From a checkpoint of a small transformer trained on Wikipedia.
Size: 12 layers, width 160, 5 heads of 32.
Training: 190M tokens, 11597 steps.
Each number is 500 + 50 x the weight over the matrix's rms, rounded and kept within 0 to 999. Layers, rows and columns count from 0. Numbers have three digits each.

# layer 9 attention output (transposed), 160x160, rms 0.146, rows 136-159, columns 0-79
450541527625510444468482516510523421475533463480469568465528437458520520468493520511548588472491524556514488506522523473530425544516458507481430431503519507549508484401487461463551516469625566536512582627438473537610515521439496471540447554
498435522475529535537436488460608477507489528451501492452489492475589554494473483459435464423521508507500538502512544486430519531567508493527490408449520546485383534582519513494481467461513481532544514436492511475502480465541511588543457486
525522566464495449485485528480557508582471452589511494512466487540491530513517474513483563531464531454552548577484489483531459561435466586531503539504469490606516537478493458542485520454533470495470453515466440525544450590566517559456577564
499468452487506506488484518578526468545502477511542463483497447479455517544517520572542498445520414509510464423465445440482431550592485583534497475520481555537552586502489570529462519481496467540573555565491601481482501469456491467613407511
531458537537456509532479536601496451532546487549570450412477519471530487587606468466505558522555472525548460543516439451519541458584489442519556477441534518456420507539453464486543490477535507497557483472536450526529547492528502497540513357
454472471460460542474546546430476501505483445547511462547458556506531479497522452494536450507475414488508502447516510509533499603505512510506453439455497559494531491481490484456473465429569492507500545513497500578495448466504557555495481520
466522502548441592544506528489577449490425490466509454428534489544531581501527496553545505511562491484484485461486507599476545495533458508550518549567513441523568403503445509556477485467569572473485361516476516518518512490493460504471552516
490428486472536484467463435532576450509535552544467485454415516544490487524524496495489453521485446529463545480510454470463474475503488476452505590532448434507551520522399522547489520609573458532544544520494512517447556474515421452514416532
479457446430566478576548542471485500538505430542507496553385474499425424565515442480533475562564552514442493404512424495605476499528494572497512419610497494492443562524518508534506541572507474506494369467492508517477509528544528482498501526
524470512516469584570469572516580450485520537539467540581558472519510514465469469555555497527552525503479529490544497453499467463500555508430519471600525540519502453514536442502437581431560514557510420554439457503453574530466524509537462543
491463504512530463493512481483552539494468525420537553449412571508497459516540459442517439529486503517488518507490498514460541506502485499480498497486502497531586506505539499544480518541526491574467424549620487478634535527507497509536504617
393485423419472498453498491558490517546534498522509510547511504550478440479452443514530460461559529547534497434514487449541560498492502555567531429449524457516535394448425481440539514429462503551497507533498517534516483504507476501544528505
608567496587508424488521445541458517447525469512480533465567466480507491592407481615534514533483474521434532548484488530441540493488442489585475530466508496478533551488428466501435404455503574493476592516489534514451446487427497537482523400
567488567475469397497440502549525529525487451528426509444491541527467563475417464476469521532468545513533519455578558516408521443438541565467461453519467478549488569504508453513485443473483461482491290533507472491467426517355551489456584517
561455487495550520453538519547456543419504510517458431508461501513457511450510488520512547470489444547452483484473516498469529536488435438465535450516476506450301495506482498567562530549541552497447600512573528450518491469508453451513560469
538514422467496604462492515517525483489537503546531543453447459551507451485459430505503452505484500448494509467524438497511513473466493545506508507476482513519443423546564539472513494567460442497512495506483498475494529501580502513546489442
544525560529519547519534476529460522505439482506567519454486505466509433500485552567455439492598465537526537523468544523601530471555502540528553528459512500515509509434494502538554514473490519516542498531477472434439440515479424429510473506
553520487541428402438519506573504497518527530442479482557521560431553457511502403571508522501511504508478459508510485550462528463533489510420513545521504483461428570423514473509483471474500496554576569536481454480489492427530484470420531479
599498496473511502531504521507541501542509475568515499489472518513494504508496469445578619547538492532525461509526517548429503424482560555436600461451553412476548486516458555467525504492454518469494616548441496561509495511433496486521526490
476502422514523474513537405480535465617502477514558485442521443416478492447508497472540525454513425561453541410426528541492564497526501486509552493541542428516573438491456487479518490486494499509500596521415533480551493544460504503403595485
457491510490617526440468403402468506464503480521474514463507471484524514501493596518480491508498470551494536487506461489496511462483518477475536470444538547470450598449498562506492520516473471513528338539511554524504432561508545552517523570
474519444439497467397476458430532499613610494482511561429556529462515518500471492545515452466552479491520522570471542513531456435503475450513433444563575535489506525505536482467478494470530526488466550558471411408510466489558467538488494583
536410558499523518531419502524542470416478451414483529459548426460500540517507555463543472544526469496525487466501445510516487546495462528479437559541460510553488494490480530522408472475450516531423503483516568411515447398449444513495511457
473518524553499540489519484516491545574516567554560438564569465493432487374520425478497368485529464549530513573462511487469472423410482473553539411585573419508494489485459511532448499554506528492517445527582526548467481483512480449521548450
# layer 9 attention value, 160x160, rms 0.162, rows 137-159, columns 0-79
563477504507522472590478443512462501473551504486492544494482498432446449508583420529590478552443489519497476486481474543551488465402487471491499487519512479423400549461531501455477488500535544515492515610547525558521540499491485433567539496
475555553534508545513534449535425498490526542625509522527485435535546441507496457521509545470532507589496640515628507502456527506563501489553490476515509449482518466504556449472510457509466510499515519463531510494507485470511469524489524506
552479537555478542572482540486505589479479499477526477521473504497494509535497531466430631544453587496527512520505538591535546513374445597455485506618545507476533470492519452477485461494487531525459521512531441529441476529466597486414420496
533467467476533536496489527427498489455461563402489463557505492476518419455523504491531448510480532530423500535463424515574420523423504469543487502554491551456469557533566486493583526506542501556435544472443451506552531461468538487546510449
502489487470502548466510486458531549563539479447533526471467468532537484529500506522468524491483567425525609549472492475526526424495534556546530531554528496515491532483538469486473484493439514484486563491498444489499506521480499485461508510
503481432473601479480493518556559437511504430581514504468475483476479491409551556511528545488474554551428461506558487474514487523467503485463459532437498474522477615542512462510550509552391502503464407520598561528502469490521473479454516477
510484508511500511581498546536415486508470529500530453520511524456512524486494494517539591442466597501573503499539546482512559467443463453519457443485527538524562564456519482483506459514539541559481497475521483468579505491507484483475538534
509497579529465506492537459575456542494456505367471532530509478467582525540547518554429475556492429484522541571504458469509567551431433500506490451400445466529467482519558531496576520528454502526457458470519460547532500481490470533500550490
422497468429475555456515488539525475478476473514548523526477400447525530536582509505541495457472471447501534562513507514501479462534489505487411491497497511556464558518390510542524556495525424447467496585516464531521479453443560524470507558
508560466423446445470472446436480534540495412473483566518576527460489521464465504521469601470451518474559583522494448543493467614470501514479526564476426505482492470539555534493521498509518476519585467436438508490529559460533484491458540530
495517495571492486527492481533534510489550491423533434473501395542520479517549527455484548501534548499543433503511509474482512467490499482442544424486527536553507557532578457481477491518538440462488546480482523472527506562442521553528496456
546535513521499544514480469454471522494476471529526478544520500538513566473506459452553471517462573512531463504452465544630414484486556538430488474505493502504540377442513486508547508507467397523450474537431490453489544492553467548469502480
445505560533503500438470434463488528519548563524654603494504414408482531446537480480538508493469533547487534523485514540485425569587468458423400460486530519498476509557488530511568581510547508502539516434447523519512498463531538512475476572
531550463504393526590484390512528458471457493462476511541555475459452561494508467521486476529494456441610521529463431508522555533424579527467507481492486464511483539584542539447522476503542527492512499499495473528389519500528471511503481437
508453543484512500517457534473392507514482470467461472544499586467508480492548513463458565520523448552513479529555519570505523501545490471476504470471457441431422540506541496482527466415512451498543497501508535508430536563514599500513496469
508525445545508472505477418462567446526493473504500432560487511522499428556546476510455545480469484424555549505548414514447457520512510472523430466478518438508546520496473446532481512560489485419412499536446519567511589531503459447490498496
537543468494557510489523462465422438494517526545458430464500475525481613527533420397487513535456448526479549433454543497505495444454530512518514492439450619500500464513457527505491549523475570462499472549450533481459525467509522415542503435
431513532537459496487493611465428446437559466446482484526479471481393538548478556430508540475509507558526455542531492468584493578523454508424476538551526533502525504487545431516569536493558492431528525473513571432523530478439624549496511484
587481492520505421493556522551527491527533480523455509554412503572487553548403500489396538479449540501552434548541404449509428509505441540471487523536561469440518535549489558516525548499509598446505479490461555497578466542548507537495434444
499484542555465481506504480555453454513459476528533593500529539542435497451483480555449482437494484413551536466569463466552507506557519633482581497467383457531472430439489507415541501544559539540492482428460560490540517500529522462437477412
534448448462510493499519488565578518468463470533490454521424512596479465514607531470463436586454492502498596461499464517460464476540568479520555525515492459509503452411535547508450563488500527525543507498530555406555493455482493480553412518
455510464510525430519457497419539568545475468514598604582455602446497513466438453509539495441491450490485510536459543536520628496454510598498448540534522557457500550442495513447431505506520454478588511528488522541531531483567523482515453422
500450518481460534465545567470499462534513489527582465438483468514453569554466481499498558586463536544450502569474451549497546527548475502539510449435388534551493502559453439580559483450498442519475508472515466460467498521655513509476431533
# layer 9 MLP gate, 640x160, rms 0.132, rows 0-11, columns 0-79
471458479342594485487513549646451594444475540560412565507530534570421562499420593472452468462482464472476444516478550527583588499567386499506549446424518493572475505485491511460523476637404552407532490470450649472557508573537594521512490462
410496637508452477532493563439433459482514471475443552494415443476475555603453557534543585456481459600464474455464588538590431481518443599526523421501562547505560503407502571472510556387370505526446508518493572513526501532482507516509513512
538467499483393535652474476533499403477580485475502489441536482554467514490576526514538515445501467514435580508509532486557514526406391463490518469462502526492500563569542568470608568515494458509547463540497567472435528589514447459477460519
502415506460501468512502483613473602509416607638442455586556464507444601496473471610524497527488448602517508483512431548434497373455461501471461557524499503602445461534549491499535474478565542616515476523499528475544443511417518508495576596
561503551445613488541515433497558481412507508494473513480525459475481511434475451516562442527465518521486574413505509495567496440483495472674442485549559524503480528477529477507523543423518475585509522451429436484528518485422559540474440476
508483579488545473551497465498591545429511516345481457433473502545563461517474496505459535486548450505534545496475414514540462405481479521543515473535531582510501566545593465476508430378456479541601422441613536488527474516484559506480549512
499446544488440498524549484377543504440394505533496487599463460550559483485491577454472460441510565517546525477519404615537522493509433492539521484513471471510474505546478474538609517503520446465557457553557417573618521561478444414504463424
527499468519456468540528579549402438554489503433506430486419396477435510560478479527445456573440427599505502506420417528576536526487478430488534405530486493411510546454515536485522464626528492495456470586526527559490485503548537473512538603
544436516429463474549386499546511533558440572530524482559463549449535446535448511418521492493468412500469533510553532526482529547468493552508534453461441500485404462471577398541462452523516561554494498502469491527481508507447527492515471529
536522487395437504457555499523459574503475392531522427433495577520373457415464527517527499489521444512551492376494579499518550478523499466579518573461459535476406493523529497562478427447427525506476475537545510539579480532488493564530491543
556502472500434473552528484421435537471468487476549525457420511432506545530490480539478507525414519468441507508539500509483511468486549463442488497575388423424446371507481514475551501460511498481481453568385489410490477415488509501485500548
553500536530554520587519390544487589449612544484514521586516478569450520501512601498543582460473497461452520454425461519512576472532451514586483485479647503463524500469533498478530409525569595527452459514420530486458623459552490541462532543
# layer 9 MLP up, 640x160, rms 0.134, rows 0-10, columns 0-79
373518539484500562560584566483443548473472461457539533540512506475573519418431525522573554556472445501478460475504510568506607624517457445510464589489535490507494405478618518524423523477519518467537500493582406482476514560404483487402502449
555427444620495587606548480529519521513417424556569450548400550580494502532613429476492514505526471552572485553469435489534529532505441497463460464608562478534550457519556484414516414516511510500562506463466491469518554515504568562390506492
476533574512502545572465570474548524503510496513541504488484496518612462496528440483467471479454469464497536421504531519568430491484538400568606538487547535505459473483467546536587476408507555481455500534476509560450528436500550550599529493
473490553445557482517466512482439489458525524528502372389497480464514463494517501497535537525430501487467467484473478537477435402552456495465540482496403405526445518455486513476446474510504521464463521516470514533399488505564463465417415456
435470456471502464527560464571632518536471538410531544454595542531603478444535474529500512464459395508498570491476565578634580458548547490430478562524489527554542469555541420491479600481475519465517554477443498499589445549577492525468441506
489575499424572478580541569581453585442442495490508464536443554584547490468419415500474560482533430468482425462560530547545553437460538590489443540515530484473562495494496545519493569432537523532522570437534426459521493486630486414543480462
530563587634458504571474508473519568522570483538495415526548576447518480560513559468616494497480450529441393494501468513566547529526486469541468546487490487407470463491475493449539443495566446484552572458464526474482629462528487528510511539
501467397411537586477540550586488506492475505511503512574526526531424471533495422498501512514491495476530538480556445465508473436470407424508545485517457437656471518457528505429468516463478522524426521547506424493529556502507425559415611373
499460372455421524573494507538643487485469524614516498523448420450446518504467469454521477428440502488542570498404513483583443416515491496485553466475523506524558455470378556425430483540523551447500545508518430554501465540434483528533540559
498428473505575482558529501539469496489588555500555502475512476522462543523423466519482568554445485499563479538519471506547529466534544576476458577476439509470476458450494559497441448536435365431576515507420568568444396538523496576528388536
475495575512511516602473470573512408522566518554504527451458575534563453563489451408505526558362418448553551488548486541449492546436494501537431463472568482550498478507431456578539514503489418516561507474420448492454566511534608528478505537
# layer 9 MLP down (transposed), 640x160, rms 0.129, rows 0-10, columns 0-79
442444527521456536559418587530460463525548464509511479499506444487483484463515555508556477511449457512501445405539491493558491493583546440473463535505490487547570522423545442518461534515578557540399507542463615515559518449591424434511542537
575441487465540474483535497533468495494453558478509415530483562473424532423531530495521491565377518469485533469479556527475535527579467477519525484521576464417547501434443520548513545510566476429610432545539476514511455520466468469429459507
572567535554473477474419364518444490471437473572475511502525535450524531507568589506517635476453502482517560554466444415557497532467539523424447504549519496550585468538434531524517437533478532498468463491523485494453464467531445531475520574
532459554482520539482436502431526483433434625440551601473509509463515369465538529551494508427501591442507521513587456530580560545569472448528525542476537528457535537466525490482416545480550398455401442406479466464638521540521513442597457461
476503481523404517495581524456567521490372528533494589454512455523636441499585621599552596497470467529494438401560614471504578555441607588527438470563515479546595406473510530483560511492517475486481361541568492465491474551459534573435504464
516528499493504427405458456510585466465530433538493503515464515513446548436442536412434497429543477382426512501463513462510490459483531536543544616459432469432516584592459513395495465570469475604476288623567432511578440592444512514547483459
393522566456552540492510510481596593528535534532526557535505528426470482471553549573564559554493551508459510453468526541546510487507548473483357425488384476542485526502532461430415498517626518496567441517582566489540569488552593494488474453
468553489520455480478487466470509546515515454510497428446456568453608388488501465493542483576495470534473465446453528514526434531481468546452523479426494539382465505544476524558530458581452471493586404502519520588502436565541537497543508642
423573544493490472487508486445542491509554554444543591496465559516502566546421534476483567564516532545577431507553491472473545475487487557481497497467431388597491460472499452496493571461482477502541578413443576504504386457645441496496528505
473513544540540454460612538478450510469525458593496533568492461549506517499499400434524557562484524528564486466516495472462485493477410529468485518494526509427495467516538638551508464465492412583603433414524459436441454539552516522464567511
413414471496532530406491512636471508448449504569465508521535501514437406542410487533473440488567477529433541517540517508463487436389475548334550481443504434424521543461570511482488480573547464393470494429422528441366475422481471428477460492